{"n_layer": 8, "head_dim": 64, "attn_scale": 0.125, "bias": "all", "init_std_qkv": 0.0486, "lr": 0.0119, "lr_mult_o": 3.0, "steps": 4581}
Each number is 128 + 24 x the weight over its row's rms, rounded and kept within 0 to 255. Layers, rows and columns count from 0. The size above them is the row's rms in percent of the matrix's.

# layer 3 MLP up, 768x192, rms 0.137, rows 452-469, columns 0-191
size [104 111  84 103 103 102 106  98  91 101 100  99 106  99  98  97  99 104]
[[130 127 155 122  73 116 152 126  92 139 153 146 151  92 119 141 181  80 178 103 152 155 123  45  69 118 125 151 111 118 126 122 126 101 132 146 141 107 112 149 117 171 124 145 102 139 126  86 125  97 101 141 120 119 101 113 131 141 123 118 168 134 115 107 147 129 135 153 100  80 134 125 127 130 112 123 127 123 147 129 143 105  86 140 119 128 194 112 106 143 127 175 126 129 123 139 127 102 160 100  87 133  99 123 121 137 114 133 123 115 105 135 110 110 113 109 137 144 149  92 132 174 123 141 109 147 136 114 207 130 115 136 133 122 105 107 116 153 120 157 175 105  98 112 124  91 122  92 174 150 104 105 135 161 146 127 128 128  94 118 101  99 112  81 108 128 118 106 153 125 125 140 124  98 140  92 120  88 133 154 136 109 144 130 102 113 139 138 107 123 185 170]
 [124 115 134  97 138  83 110 111 109 107 132 173 154 126 101 140 156 134 108 129  99 154 131 123 103 147 110 108 171 116 117 129 106 121 154 125 112 131 123 100 130  86 166 147 128  83 109 138 127 108 172 146 129 138 108 136 139 128 152 120 166 114 155 137 144  73 143  76 149 140 145  89 136  95 173 146 120 132 132 135 158  98 126 108  92 138 100 138 123 141 110 117 105  93 151 165 122 128 209 111 161 122 125 133 130 170  85 153 135  99 180 139 163 150 121 162 176  87 115 110  82 121 159 135 109 120  93 119 115 146 124 146 117 105 131 144  93 142 124 104 180 112  98 156 104 138  93  86 136 131 119 114 129 156 165 127 149 140 112 107  78 138 136 122 104 137 138  94 143 152 117 123 130 174 103 173 129 120  99  90 109 133 105 114 140 133 104 116 151 144 137 136]
 [131 170 118 104 130 169 101  84 123 142 102 182 165 164 137 132 177 113 112  87 105 138 137 154 117 106 117 118  95 126 102 134 147 154 111 112 142 138 102 142 162 125 153 127 109 115 130  86 128 131 157 166 131 115 111  80 143 157 112 158  95 149 101 102 126 105 132  92 138 132 135 121 139 133 162 102 104 127 129 140 138 144  97 123 129 115 120 111 103 122 101 126 134 122 109 128 131  91 108 133 129 126  91 122 148 127 133 125 145 151 148 114 131 160 127 165 131 126 122 102 147 136 147 154  86 150 105  96 156 171 120 106 112  76 116 100 166 118 177 107 108 133 129 122 106  80 154 127 114 157 105 181 114 112  81  81  94 131 108 149 129 151 124  58 150 103 152 113 107 132  62  76 126 101 149  86 120 165 127 140 140 107 165 135 138 119 130 143 145 125 126 163]
 [120 116 152 156 154 133 121  93 133 118 112 148 126  81 101 139 141 143 114 117 158 116 137 139 124 114 154 144 177 146 112 113 102 122 142 125  94 143 143 128 164 159 108  87 166 146 155 148 158 115 184 128 177 117 126 102 173 128 126  89 134 122 152 153 184 149 125 139 122 154 148  96 121 130 143 144 143 132 147 135 133 128  96 127 131 102 110  97 180 137 147 155 135 130 119 140 109 101 129 106 100 137 119 166 102 124 129 130 124 132  98 138  88 147 117 117 123 169 114  90 101 139 147  79 129 138 129 125 114  86 173 115  97  98 126 139 133 144  74 148 156 109 149 148  71 146 130 106 117  47 151 149 135 155 151  87 147 132 162 133 134 159  94 146 176 117 143 158 120 108  98 125 107 114 110 126  83 120 106 153  95 126 112 124 157  75 143 135 117 135 108 119]
 [190 149 121 133 119 148 118 100 133 173 108 125 152 115  82 175 115 175 149 139 122 161 123 151 130 131 146 124 123 131 147 119 165 138 116 196 109 145 110 120  94 140 125  94 124 136 179 125 106 124 137  99 119 143 110 130  99 153 101  98 123 111  77 128 183 113 113 137 151 115 171 145  98 141 129 181 117  90  98 126 148 127 133 140 146 100 128 137 132 116 151 152 144  95 120 109 154 122 129  92 145 146 124 146 151 138 113 154 138 132 155 151 131 146 102 127 139 125 158 139 131 138  86 150 164  80 142 159 105 136 114 110 107 157 118 113 113 164 106 121 126 182 122 130 158 152 135 146 100 104 131 126 177 120 161 152 140 147 138 150 154 112 164 132 147 180 143 149 142  47  85 118 101 155 131 110 107 120 151 118 158 119 145 126 107 146 153 144  95 147 116 127]
 [143 127 135 122 128 134 152 125  91  97 149 120 111 136 116 158 154 100 172 144 124 105  49 127 134 115 140  80 134 124 142 105 137 133 121 122 117  75 132 127  96 147 113 123 140 131 136 110  99 165 126 160 134 133 151 101 142 136  96 167 142 159 132 137 119 106 114 145 138  84 122 143 132 146  97 153 146 147 156 159 151 140  84  99 113  85 139 114 129 120  96  99 121 150 124 169  97 119 131 164  95 115 157 135 112 139 119 120  80 145 113 147 120 114  95 164  96 143 105 145 152 123 180 111  92 153 106 148  91 127 128 116 132 140  90 156 136 150  85  87  95 115 136 118 114 171 145 109 180 105 141  92 131 133 139 159 124 172  79 157 158 130 130 143 121 129 162 172 126 102 138  98  95 116 116 121 144  95 119 110  93  94 142 125  79 125 143 139 147 140 163 163]
 [146 122 174 133 158 102 130 152 132 136 134 134 147 143 124  96 163 124 149 108 126 185 127 124 102 148  94 137 142 183 119 151 138 102 153 161 112 168 158 122 107 150 102 109 145  98 120 137 147 122  96 125 117 133 103 147 125 135 103 165 118 104 164 147 148 109 145 145 147 128 156 139 126 120 121 140  97 104 188 204 124 127  90 131 122 147 111 103 105 165  91 129 124 110  96 142 137 128 134 140 120 116 100 109  83 133 137  99 108 166 164 129  78 147 169 133 125 167  76 170 121 165 110 106 137 142 115 107 103 126 144 136  99 148 115 130 144 107  82 121 101 126 109 127  94 188 109 136 146 121 106 133 124 150 144 148 119 149 147 144  94 135 116 133 131 119 113  76 120 145 136 125 134 137 150  88 101  88 154 157 127 182 170 178 122 139 161 111 139 132 135 124]
 [111 161 133 152 108 127 102  88 151 114 119 126 148 147 126 159 118 100 114 144 132 170  85 165 119 114 136 125 115 185 139 123 170 137 151 168 120 119 111 120 166 111 129 119 134 125 172 141 110 144 123 146 146 111 170 128 143 137 137 148 121  98 152  76  91 147 145 168 122 141 148 137 123 174 104 139 103  70 138 110 108 110 100 117 160 103 130 118 132 138 115 200 123 162 101 134  95 164 126 151 101 135 150 120 181 109 134 140 153 130 111  77 154 155 101 115 131 118 149 137 125 104 114 126 161 142 145 182 148  94 127 102 144  89 121 119 119 116 165 126 139 117 133 139 147 124 119  77 148 118 166 118 111 118 139 106  97 153 114 112 125 141  78 134 155 164 131 108  93 121 142 174 108 137 116 147 122 137 113 131 120 116 110  93  69 159 120 124 130 166  90  91]
 [151 108 102 114 124 127 124 119 186 139 193 117  98 105 149 129 123 165 154 178 103 153 129 105 129 128 131 141 108 119 124 138 157 129 159 126 112  89 106 129 149 121  93 151 107 139 110 126 137  93 138 146  63 125 106 104 119 147 127 138 142 142 150 174 138 148 133 145 128 154 104 123 161 100 137 131 132 150 156 116 162 130 112 142 155 166 141  93 159 164 161 129 121 129  96  98 116 130 185 136 108 174 170 144 147 136 146 113 142 126 181 119 145 125 150 114 117 139 109 105  96  99 127 132  64  97  89 127 137 115 150 191 160 122 151 134  78 104 146 118 117  96 162 110 108 137 165 159 133 142 143 119 144 117 147 112 163 123 121 132 144 106 133 155 113 117 154 116 110  99 123 107  92  96 168 158 130 123 119 148  89 107 118 138 118 180 148 100 129 108 100 147]
 [130  99 114 158 105 166 146  98  55 105 118 129 128 132 150 121 154 125 150 128 112 103 125  89 161 109 127 150 154 138 155 132 129 172 117 126  65 116 117 116 105 125 123 137  98 108 170 110 117 137 137 145  98 137 110 113 145 108 182 134 166 156 132 151 116 110 113 162 144 146 123 112 115 104 115 133 134 128 109 190 140 120  85 134 137  62  90 105 146 124 116 107 102 172 113 173 138 132 137  92 130 158 145  86 107 126  95 125 163  96 131 124 113 118 124 153 116 121 146  98 112 160 123 120 161 123 130 102 129 131 138 162  97 162 154 125 163 134 125 144  76 128 110  85 103 113 142 147 103 170 114 124 145 135 129 107 174 121 152 159 124 156 141 131 141 110 139 140 119 173 106 149  83 107  98 170 125 102 157 168 170 117 160 146 140 111 122 139 115 148 145 139]
 [121 127  77  74 133 166 117  98 103 152 156 124 125 181 135 102 125 116 124 123 136 111 140 139 162 101  92 122 112 117 147 133 111 176  93 118 109 155 131 115 111 127 117  95 138 147 141 129 102 122 113 106 111 119 137 114 117  99 100 118 125 101 102 132 132 125 126 152 118  95 146 117 175 192 146 125 117 134 162 130  93 125  91 143 129 102  84 151 133 118 171 107 109  96 150 130 108 134 145 133 138  99 124 107 160 137 128 114 117 142 187  79 109 117 108 107 151 123 111 107 147 111 128 113 161 109 174 148 132 156 117 134 144 172  87 117 129 139 174 140 120 126 144 119 134 164  96 154  93 101  92 127 154 138 115 106 109 169 126 133 117  94 103 139 155 144  91 133 133 108 135 152 113 152  78 153  95 130 104 139 176 108 144 142 180 115 139 114  70 147 115  72]
 [146 132 107 130 144 131 113 129 131 126 144 130 121 159 140 106 171 121 171 130 175 144  85 128 118 116 115 143 147 130 111 110 122 103 140 168 179 162 114  74 165 102 127  94 123 143 158 122 135 131 126 160 116 106 103  93 141 127  89 119 148 148 125 138 112 141 127  54 125  93 110 146 136  88 114 124 124 169 121  82 166 151 121 131 173 135 140 104 154 131 137 121 134 164 131 135 102 147 144 155 155 129  95 123 115 135  92 115  86 139 108 112 136 103 103 138 147 124 115 149 101 126 136 159  72 170 138 161 129 117 146 133 130 132 153 152  89 114 120 190 127 114 133 161 137 130 131 120 128 117 144 127  63 152 133 119 129  94 132 173 101 129 158 149  92 137 140 143  84 175 145 104 119 175 113 131 136 100 147 112  93 129 125 110  98 135 106 169  71 132 138 151]
 [144 113  96  87 132 140 111  64 161 113 130 145 114 128 160 115  84 121 120 139 141 135 130 165 105 125 123 140 138 157 167 139 143 139 147 120  94 127 164 160 128 113 110 118 110 107 138 177 142 124 137 138 126 116 112 156 105  90 155 142 150 156 109 113 142 134 156 115 144 147 114 152 107 169 136 132  77 156 131 125  89 118 104 103 123 112  97 104 137 103  88  98  84 175 135 156  86 138 105 167 143 109 113 115 121 119 108 111 101 119 152 128 112 125  83 130 123 125 156  95 103 134 116 152 118 121 142 145 135 105 117 114 135 126 141 136 105 151 159 112  67 104 123 164  90 128 138 129 147 169 127  74 151  82 130 137 146  91 104 133  96 140 111 140 170 191 145 173 124 128 119 130  94 127  94 118  83 144 108 151 159 125 157 131 134 148  68 134 121 151 111  92]
 [159  86 155  90 100 106 106 139 118 112 143 129 112 125 129 130  97 157 112  82 118 144 165  77  88 106 156 133 132 138 124 150 140 130 142 121 134 118 156 191  75  99 153 188 138 112 145 110 154 105  98 149 144 109 122 144 115  93 124  89 154 137 164 146 129 139 137 124 128 141 151 119 123 123  82  74 129 105 105 141 136 147 120 135 126 143 165 122 120 135 124 145 122 122 104 127 125 124 164 115 100 177 119 124  85 158 143 115 139  67  98 120 151 109 131 133 157  99 143 129 149 106 106 148 149 143 141 140 128 153 126 105  82 124 167 138 159 146 143 120 129 141 149 158 132 149 127  80 150 104 175 183 145 129 108 187 144 149 142 154 140 131 156 123 125  99 146  73 135 110 126 148 141 162 136 119  99 138 131 146  77 139 114  94 152 123 150 129 136 118 179 114]
 [112 136 140 128  80 159 119  89 151  76 169 152 116 131 122 137 102 123  90 150 122 131 123 116 113 169 129  91  82 118 119 141 155 161 156 113 160 156 134 127 104 126  98 130 163  86 123 101 118 121 120 103 100 116 143  87 157 114 135 115  89 120 128 140 141  81 140 161 146 150  95 113 143 146 122  79 120 121  92 132 107 152 103 146 118 138 114 115 127 134 118 125 131 140 153  96  56  89 140 149  76 107 160 121 141 105  86 185 126 103 107 133  99 132 119 147 132 118 159 149 133 124 141 149 104 171 137 154 133 139 119  90 151 148 149 119 124 169 145 120 109 164 199 129 110 149 107  70 158 117  95 127 131 137 117 135  97 111 118 113 165 127 115 139 154 163 105 109 137 119  91 136 116 132 128 149 130 154 110 170 157 124 113 129 163 107 138 140 138 112  92 141]
 [133 112 110 115 170 179 107 131 154 143 142 124 132 130 128 145 116  67 108 195 113 130  91 138 122 143 174 146  96 120 148 155 108 130 106 128 103 166 116 140 129 125 189 163 129  81 155 121 141 152 151 108 124 160 154  96 144 145 114 138 140 148 138 116 133 110 176 130 139 103  98 109 121 156 165  95 156 150 123 111 126 133 133 142 183 118 118 132 134 103 132 123 117 111 110 107 155 153 123 115 111 141 123 126  82 128 117 190 164 141 109 101 125 134 125  95 155 133 191 115  95 153 137 124 102 114 146 136 109 146 136  99 150 117 124 159 100 105 116 128 152 137 114 121 140 132  90  92  96 149 112 133 165 132  90 101 174 108  88 138 165 155 132 152 144 113 123 102 175 113 142 151 161 109 114 174 104 153 114 148 100 134 114  77 136 117 120 119 133 159 141 104]
 [153 193 103 140 147 124 106 110 118 122 150 112 127 119 124 154 107 144  88 140 148 120 145 146 114 151 108 143 156 113 140 130 134 113 121 130 113 105 118 162 176 156 118 177 132 120 169 149 132 126 100 165 101 122 130  96 135 152 164 150 129 145  91 147 135  98 117 139 186 116 107  64 126 161  88 124 141 112 148 111 124 112 132 136 118 128 101 121 150 137 150 112 120 117 143 125 120 124 124 129 167 148 123 128  96 102 108  96  99 181  88  82 152 124 161 163  84 138 116 133 169 128 147 137  85 185 143 128 143 100 145  97 136 132 132 105 148 127 133 132 138 131 139 114 172 151 129 157 115 129 101  92  89 136  76 154 114 127 146 142 135 154 122 130 150 178 124 135 141 194 137 173 142 100 157 109 145 124  88  96 108  90 103 137 136 161 152 136 139 103 140  99]
 [178 154 145 120 123 161 142  91 142  57  82 132 121 144 147 122  78 147  96 104 140 141 149 166 109 150 141 129 108  71 127 138  92 104 169 133 137 167 146 163 116 156  99 145 120 164 157 130 121 149 116 122 157 114 115 151 143 122  93 108 130 138 153 127 171  81 136 129 143 111 148 153 114 142  93 110 138 134 130 140 131 116 103 163 134 145 148 113 135 135 127 122 135 169 129  97 119 119 132 127 107 133 116 127 100 118  94 119 153 158 140 126 100 139 106 132  72 135  76 115 134 124 112 109 181 121 155 121 130 113 153 141 156  98 100 129 114 126  99 124  81 189 179 105 162 116 121  90 126 123 123 120 154 168 136 144 116 133  97 105 149 122 139 110 107 136 102 124 105 155 132 117 101 161  80 159 107 115 154 113  74  96 129 108 121 161 119 108 131 166 149 119]]
# layer 3 MLP down (transposed), 768x192, rms 0.0688, rows 452-469, columns 0-191
size [111 108  90 107 100  99 111  99  98 101 101  98 111 109  94  97  95 112]
[[103 137 122 117 108 105 100 131 146 185 103  85 130 152 127 130 133 120 153  95 135 110 141 105 115  82 123 181 136  95 122 140 157 147  82 150  93 167 121 119 137 146 156 117 180 116  66 127 121 116 132 115 106 131 157 134 125 130 127 144 161 167 159 108 114 132 154 137 106 136 161 130 103 139  99 129  68 106 109 159 104 197 134 154 142 133 157 152 112 120 117  99  96 154 119 109 123 141 142 146 136 105 128 102 108 141 150 152 124 103 138 136 138 152 120  94  92 121  90 155  88 147 122 126 145  96 155 157 149 100 127 132 161 128  99  89 111 118 146  80 100 131 129 148 168 129 114 158 118 124 121 113 147 131  90 144  84  86 119 133 170  93 127 152  66 127 160 124 120 119 137 152 122  93 154 146 137 132 151 124 134  97 161 160 176 115 109 122 129 125 132 126]
 [ 95 137  79 103 128 101 118 126  94 121 125  90  94 148 115 102 163  99 141 100 173 137 107 138 122 120 113  95 111 149 116 152 156 106 132 112 132 160 124  98 103 113 100 104 126 106 109 128 125 158 121 146 175 149 102 106 128 147  93 118 121 131 107 121 124 156 127 134 127 124 146  98 100  83  97 140  94 128 122  95  94 109 157  94 122 129 167 119 106 146  93 132 138 163 129 114 115  79 114 145 131 126 110 128 147 159 112 116 110 105 112 127 129 104 103 121 133 146  77 158 127 180 120  61 167 115 168 130 134 125 126 149 139 120 162 144 137 123 137  74  80 159  83 133 108 155 105  79 186 157 134 141 134 143 138 105 130 136 138 122 118 162 106 106 100 130 116 147 152 139 130 148 139 148 118 142 146 143 132 137 154 134 160 152 110 160  99 126 154 101 131  42]
 [110 103 112 138 103 146 142 100 143 120 124 106 116 110 155 114 146 146 123 118 148 137 129  96 130 139 123 185 144 147 128 128 128 130 105 143 142 109 113  92 109  88 145 129  93 141 119 157 115 150 121 145 124 155 140  90 125  88 140 109 153 145  93 133 146 145 157 150 134 111 125  84 130 102 151 117 139 129 159 117 174  94 158 123  97 111 139 111 130 146 131 114 155 149 121  89 137 140 129 155 124 112 112 125 116 160 110 112 140  79 137  93 122 109 165 107 118 132 132 112 145 124 157  83 142  72 149 163 143 101 154 156 154 121 154 102  70 130 142 153 133 142 103 138 110 142 149 117  97  87 138 136 149 185 155 170 118 138 144 153 164  87 156 188  96  99 156 134 143 139 139 161 121 210  82 145 138  93 131  88 116 140 102 161 109 146 151 144 107  90 133 107]
 [ 93 131 138 157 106 114 147 119 117 136 160 115 121 110 143 112 131 156 124  70  82 118 141 104 134 123 136 133 156  68 148 129 132 110 130 169 147 125 144 161 127 133 123 117 103 154 123  92 118 144 120 133 128 165 108 116  77 180 158 167 129 102 106  93  98 144  95 102 145  98 144 110 114 137 132 111 120 121 133 119 102 155 148  90 135 164 146 134 126 152 166 111  91 165  84  97  99 112 132 120 132 119 109 146 111 116  84 141  98 106 138 125 126 140 121 128 112  95 123 123 136 125 157 114 111 100 108 143 102  90 136 121 143 167 186 108 165 113 146 172 156 164  96 126 150 156 107 126 113 139 121 146 168 125 102 161 124 141 101 109 126 113 141 166 140 163  77 106 112  70 133 144 165 160 156 109 127  95 108 156  95 109 140  94 152 140 130 120  76 152 107 119]
 [127 129 136 111 132  88 132 102 170 121 109 138 124 157 141 109 150 130 142 108 105 184  99 121  96 129 128 138 143  88 126 170  79 121 150 151  97 133 123 163 113 110 147 158 142 156 172 137 114 138  94 154 112 138 129 152 135 113 157 133 144 102 155 105 155 152 140 141 149 136 116 111  96 131 150 134 165  92  96 150 117 120 140 154  85  95 138 142 168 154 145 125 121 156 140 101 121 162 129 109 100 157 132 145 124 116 178 154 141 144 109 136 186  87 103 151 109 124  94 113  83 151 110 155 147 162 106 160 150  95  85  75 102 148 116 184 130 145 131  86 130 162 124 146 140 131 120 117 100 136 114 108 112 149 156 157  98 127 129 160 135 103 156 128 122 161 128 139 155 178 103  73 136 122 107 150 173 116 129 139 134 147 126 116 131 130  81 150 119 112 127 162]
 [156 168 121 112 101 118 155 103 133 116 111 144 103 105 125 111 138 147 117 117 119  83 126 143  95 129 140 124 150 125 105 152 126 143 123  84 107 163 120 170 117 122 122 126 128  70 129 163 175 142 149 116 149 115 115 177 126 142 137 168  75 134 146 106 124 140  88 118 139 136 171 127 133 113 159 114 129 139 132 127  98 163 156 124 122 141 114 160 144 146 151 151 140 102 141  61 125 119 132 113 180 132 134 143 147 133 119 131 127  99  98 124 127  92 165 114 112 109 126  93 128 138 103 189 145 135 122 102 147 161  96 164  91 142 154 121 154 123  97 116 132 190 153 130 142 125 133 155 131 137  93 147 161 154 126  75 192 122 158 131 114 143 124 111 130 162 129 126 150 147  63 161 147 142 132  95  84 141 121 134 100 147 155 118 138 110 126 134 122 138  97  73]
 [129 121 131 127 129 165 194  84 101 110  50 129 151 132 154 157 111 168 184 111 126  91 170 131 161 160 182 172 178  75 126 100 102 145 123 136 127  99 138 162 124 146 110 121 126 106 152  88 159 149 128 123 132 133 101 104 113 115 128  92 118 147 131 130 136  76 131 124 136  91 117 145 130 134 133  98 148 137 131  76 136 128 108 129 131 120 127 118 118 121 136 141 115 126 142 126 118 154 129 155 138 139 133 117 129 154 139 155 127 123 150 155  93 163 106 133 133 150 125 119  86 158  96 145  70  88 136 131 116 132 146 145 146 173 109 120 136 117  86 128 135 118 143 136 120 140 137 152 107 135 143 131 118 159 118 105 143 123  75 149 115 141  89 123 122 133  95 133 113 169 142  99 139 108 124  97  87 183 128 168 117 108 116 121 134 138  82 136 173 139 160 105]
 [148  98 100 127 104  98 158 137 150 125 137  96 126 120 154 160 109 131 123 121 101  83  94 107 127 110 154 135  97 172 107 192 146 147 157 136 145  86 135 131 134 130 135 140 126 110 118 165 128 107 144  97 100  89 112 125 126 153 113 122 112  94 130 132 148 164 141 119  81 114  95 123 127 120 141  89 148 110 139 111  91 133 113 148 139 129 195 151 122 123 113 100 121 167 140 134 157 181 153 109 169 120 120 129 180 110 107 159 105 133 130  80 121 164 164 138 128 109 148 132  70 134 109 136 129 170 116 117 132 123 156 136 164 114 107 108 136 150 134 113 143 120 100 124 143 132 133 157 138 127 146 159 135 158 132 154 170 111 170 129 135 162 130 142 106 132 178 125 154 104 112  88  91 154 137 103 124 175  91 139 113 137 146  98 177 182 112 135 113  95 109 133]
 [128 163 137 113 168 145 160 114 122  97 118 158 159 150  98 169 102 131  87 122 147  98  84 141 110 138 133 152 135 141 127  88 140 110 111 113 122 134 125 126 160 154 110 118 152 133 102 131 133  82 156 128 130 144 125 136 144 124 122  83 123 110 126 119 122 116 162 119 106  92 113 151 133 134 108 139 141 129  81 126 106 125 133 112  78 128 144 125  97 168 136 100 179  96 141 138 136 122  95 167 158 126 144 110 122 119 107 105 148 136 123 168 100 130 109 105 139 134 149 154 150 110 108 120 149  98 137 132  87 135 111 113 105 136  80 139 127 166 123 127 104 149 161 129 143 115 127  86 126 114 135 127 149  85 130 135 103 145 196 154  96 168 148  98 105 137 177 161  94 106 164 105 195 135  66 138 110  93 137 130 164 114 136 138 139  66 105 150 146 166 112 121]
 [149 124  67 101 156 121  87 123 114  79 135 101 129 132 129 102  98  94 179 122 128 148  68 166 146 143 122 120 122 129 147 174 203 116 126 109 106 119 141 138  73 118  98 126 129 112 128 179 149 164 122 122 142 122 128 154 105 147 100 141  95 145 143 101 125 117 142  98 111  72 104 142 138 139 140 129 154 100 163 107 123 168 112 137 125 107 140 143 125 155 131 192  99 123 120 145  83 122 113 157  75 158 126 152 142 102 134 135 116 162 170 133 133 154 146 107 130 117 105 141 156 106 123 150 126 132 158  91 136 103  77 133 134 117 156 128 108 104 150 109 129 123 101 100 152 147 138 139 168 130 114 112 125 112 108 127 103 134 127 163  74 125 126 137 162 120 149 118 121 116 147 174 161 118 115 119 118 129 138 175 109 115 108 124 177 132 115 152 128 121 147 118]
 [138 149 148 118  89 121 118 142 105 151 116 148  95  80 116 167  80 173 176 129 101 143 108 141  87 104 150 114 150 158 141 104 134  82 134 138 149 121 140 157 102 128 148 158 184 131 115 127 147 139 168 142  81 123 186 132  99 142 126 114  91  96 156 133 129 111  90 133 163 142  71 130 114  95 116 132 113 124 102 130 140 128 145  92  99 148 129  90 138 117 115 118 121 136 164 154 145 141 176  93  94 144 129 139 146 137 193 124 121 105 134 155 154 104 162 150 141 105 117 132  95 138 152  65  98 139 101 143 139 114 137 122 131 104 138 119 155 121 116 120 178 134 109 106  99  88 142 133 160 152 116 121 122 108 121 154 142 115 135 148  82  81 129 130 149  99 110 113 115 154 106 115 165 119 124 151 160 134 115  91 116 104 108  87 117 130 127 121 123 141 129 114]
 [113  85 168 124 143 120 117 129  55 153 123 117 133 100 165 141  80 119 105 146 132 110 130  89 127  99 120 150 129 100 140 154  84 174 170  86 116 118 124 122 101 135 139 140 117 131 163 129  83  78  88 134 157 165 129 147 123  98 138 101 123 145 101 139 143 103 119 124 119 122 122 100 115 125 159 104 100 108 132 138 127 158  94  83 131 138 123 121  92 137 129 162 140  67 157 140 156 141  89 140 143 104 113 142 170 131 152 122 117 131  93 154 153 150 151 133 116 178 126 145 104 182 129 106 138 125 141 172 108 119 102 124 151 120 147 114 105 127 174 121 135 196 111 126 139 122  80 101  97 173 118 140  95  87 110 168 131 147 152  95  96 105 130 112 124 148 126 129 154 145 115 137 113 108 140 121 105 151 150 124 124 118 129 154 147 145 128 110 124 148 150 159]
 [121  94 121 123 157 133 151  78  88 143 167 100 150 145 122 131 112  48 130 148 111 137 162 108 105 136 126 132 170 108 153  97 131 147 123 128 117 172 135 139 115 149 126 136 121  91 159 100 118 158 108 111 118 100 137 140 152 165 103  91 147 108 104 131 153 142 105 162 133 121 157 146 144 125 173 127 111 143 106 135 127 158 130 111 130 134 149 150 124 122  82 137 161 130 123 126 124 128 113 182 141  82 169  87 134  89  85 113 155 166 116 155 150 119 137 131 172 126 174 146 150 113 138 153  93 164 169 107 110 126 111 147 136 134 137 102 117 139 132  83 111  80 125 136 107 153  95 136  99 112 155 130 148 119 110 123 112 118 112 144 142 141 168 170  98  83  89 149 165 146 134 131 124 121 176  91 123 146 136 184 145 133 152  91 108 136 119 133 147 118 127 115]
 [113 154 111 160 112 163  82  91 159 122 153 111 137 109 100  96 112 139 134 110 130 111  85 144 170 134 147 123 120  71 124 121 163 147 148 141 137 151 127 137 150 127 130 127 122 142 132 162 104 152 165 159 160  97 113  99  99 140 150 128 137  78 147 141 101 118 128 147 126 105 140 128 118 130 166 174 122 113 178 128 126 115 123  99 106  95  94 150 105 126 151 114  91 135 146 157 139  97  96 164 106  80 134  98 168 114 126 158 145  94 128 102 137 133 120 119  86 194 166 136 127 122 140 118 135 133 130 107  91  95  92 100 145 101 140 149  70 103 132 139 155 105 144  97  89 141 176 137 105 136 167 122 112 105 116 115 138 120 168 123 133 135 113  87 105 145 123 167 143 118 130 112 120 112 168 108 139 191 132  99 136 103 134 131 110 126 107 139 129  94 127 158]
 [111 129 142 150 143 110 144 103 104 146 116 131 114 118 100  98 165 135 155  88 158 178 136 134 172  84 128 145  86 158 102  98  87 116 146 108 174 117 170 111 146  92 128 156  78  99 122 145 120 116 137  95 149 148 136 135 112 125 159 117 157 125  75 145  94 178 113 102 126 165 144 105 121 125 157 147 128 106 138 148 137 136 143  73 167 117 106 137 109 106 133 190 118 160 107 171 131  92 123  84 144 123  89 135 104 136 157 112 159 115 128 131 141 123 142 140 100 119 146 132 150 121 124 142 140 122 120 113 155  94 127 161 105 142 118 138 105 114 137 132 140 112  96 135  99 100 152 127 128 115 108 159 124 164 163 103  87 148 120 143 130 157 103 135 170 181 161 113 147 116 138 148 138 103 118 135 107 136 148  89  94 140 156 142 147 173 154  97  99 119 162 135]
 [ 84 134 131 133 128 113 121 162 109 148 116  97  92 135 120 123 126 140  88 119 131 113 115  92 132 116  70 134 154 131 131  82 121 163 179 116 165 109 111 158 150 143 106  92 113 168  91 129 105 111  92 131 143 152 103 116 106 145 166 139  79 135 119 140 126 167  95  70 126 172 111 134 139 123 139 105 106 110 120 146  97 124 173  89 119 122 145 125 116 140 145 129 121 138 108 138 124 142 127 106  99 126 111 143 132 144 122 106 168 105 180 159 141 166 117 164 133 130  86 175 143 108 134 146 142 106  80 160 118 111 133 134 148 107 162 120 117 154 109 129 121 158 138 148 110 103 136 159 111 121 215 105 138 130 165 114 126 114 159 113 161  91 160 136 164 146 116 148 111 126 143 132 119 139 105  95 177 122 139 130  85 148 158 158 131 158 122 141 152 101 134 133]
 [124 111 152 137 160 110 136 108 100 161 100 103 142 140 137 155 125  92 127 113 102 121 162 130 176 117 157 147 137 148 166 125  76 142 130 119 131 148 120 151 138 110 103 130 121  89  88 155 130 151 142 121 164 103  98 115 205 141  99 128 119 137 126 111 120 117 101 181 130 166 139 161 162 101  99 161 128 135 168 159 144 120 110 139 150 115 126 139 112 107  96 155 155 109 127 172 118 169 132 175 133 143 175 129 162 134 148 136 126 113 151 115 130 131 139 116 138 121 149 121 131 143 134 141 195 140  70 170  97 109 113 137 101 121 123 143 108 144  89 126  99 155  82 125 144  78 138  94  88 143 110 151  94 106 144 108  97 153 128 117 106 133 133 150 145 114  87 117 135  91 131 148 133 129 111 107 106  87 125 148 128  84 136 147 121 145 119  86 114 100  94 133]
 [108  90 144 129 167  99  94 102  97 215 126 112 179 119 118  87 145  85 140 159 129 128 101 107 117 120 135 121 138 184 141 108 105 140 134 121 114  97 117 115 164 110 128 131 138 131  85 124 136 132 120 104 114 112 153  66 137 121 114 136 106 135 134 128 111 155 123 131 101  69 128 151 119  92 106 161 149 110  94 161 128 143 140 121 114 121 141  56 122 119 119 102 133 136 188 120 136 161 121 152 135 125 135 151 126 159  91 163 127 149  82 114 120 128 118  94 138 121 153 141 133 118 109 177 124 149 127  79 125 120 133 149 164 181 133 108 100 103  96 121 164 122 142 114 113 133 153 141 100 123 121 124 146 115 145 146 127 139 196 155 124 146 121 170 129 112 147 132 110 128 119 156 158 118 137 100 151 164 123 132 152 128 128 134 117 117 127  70 131 129 160 123]]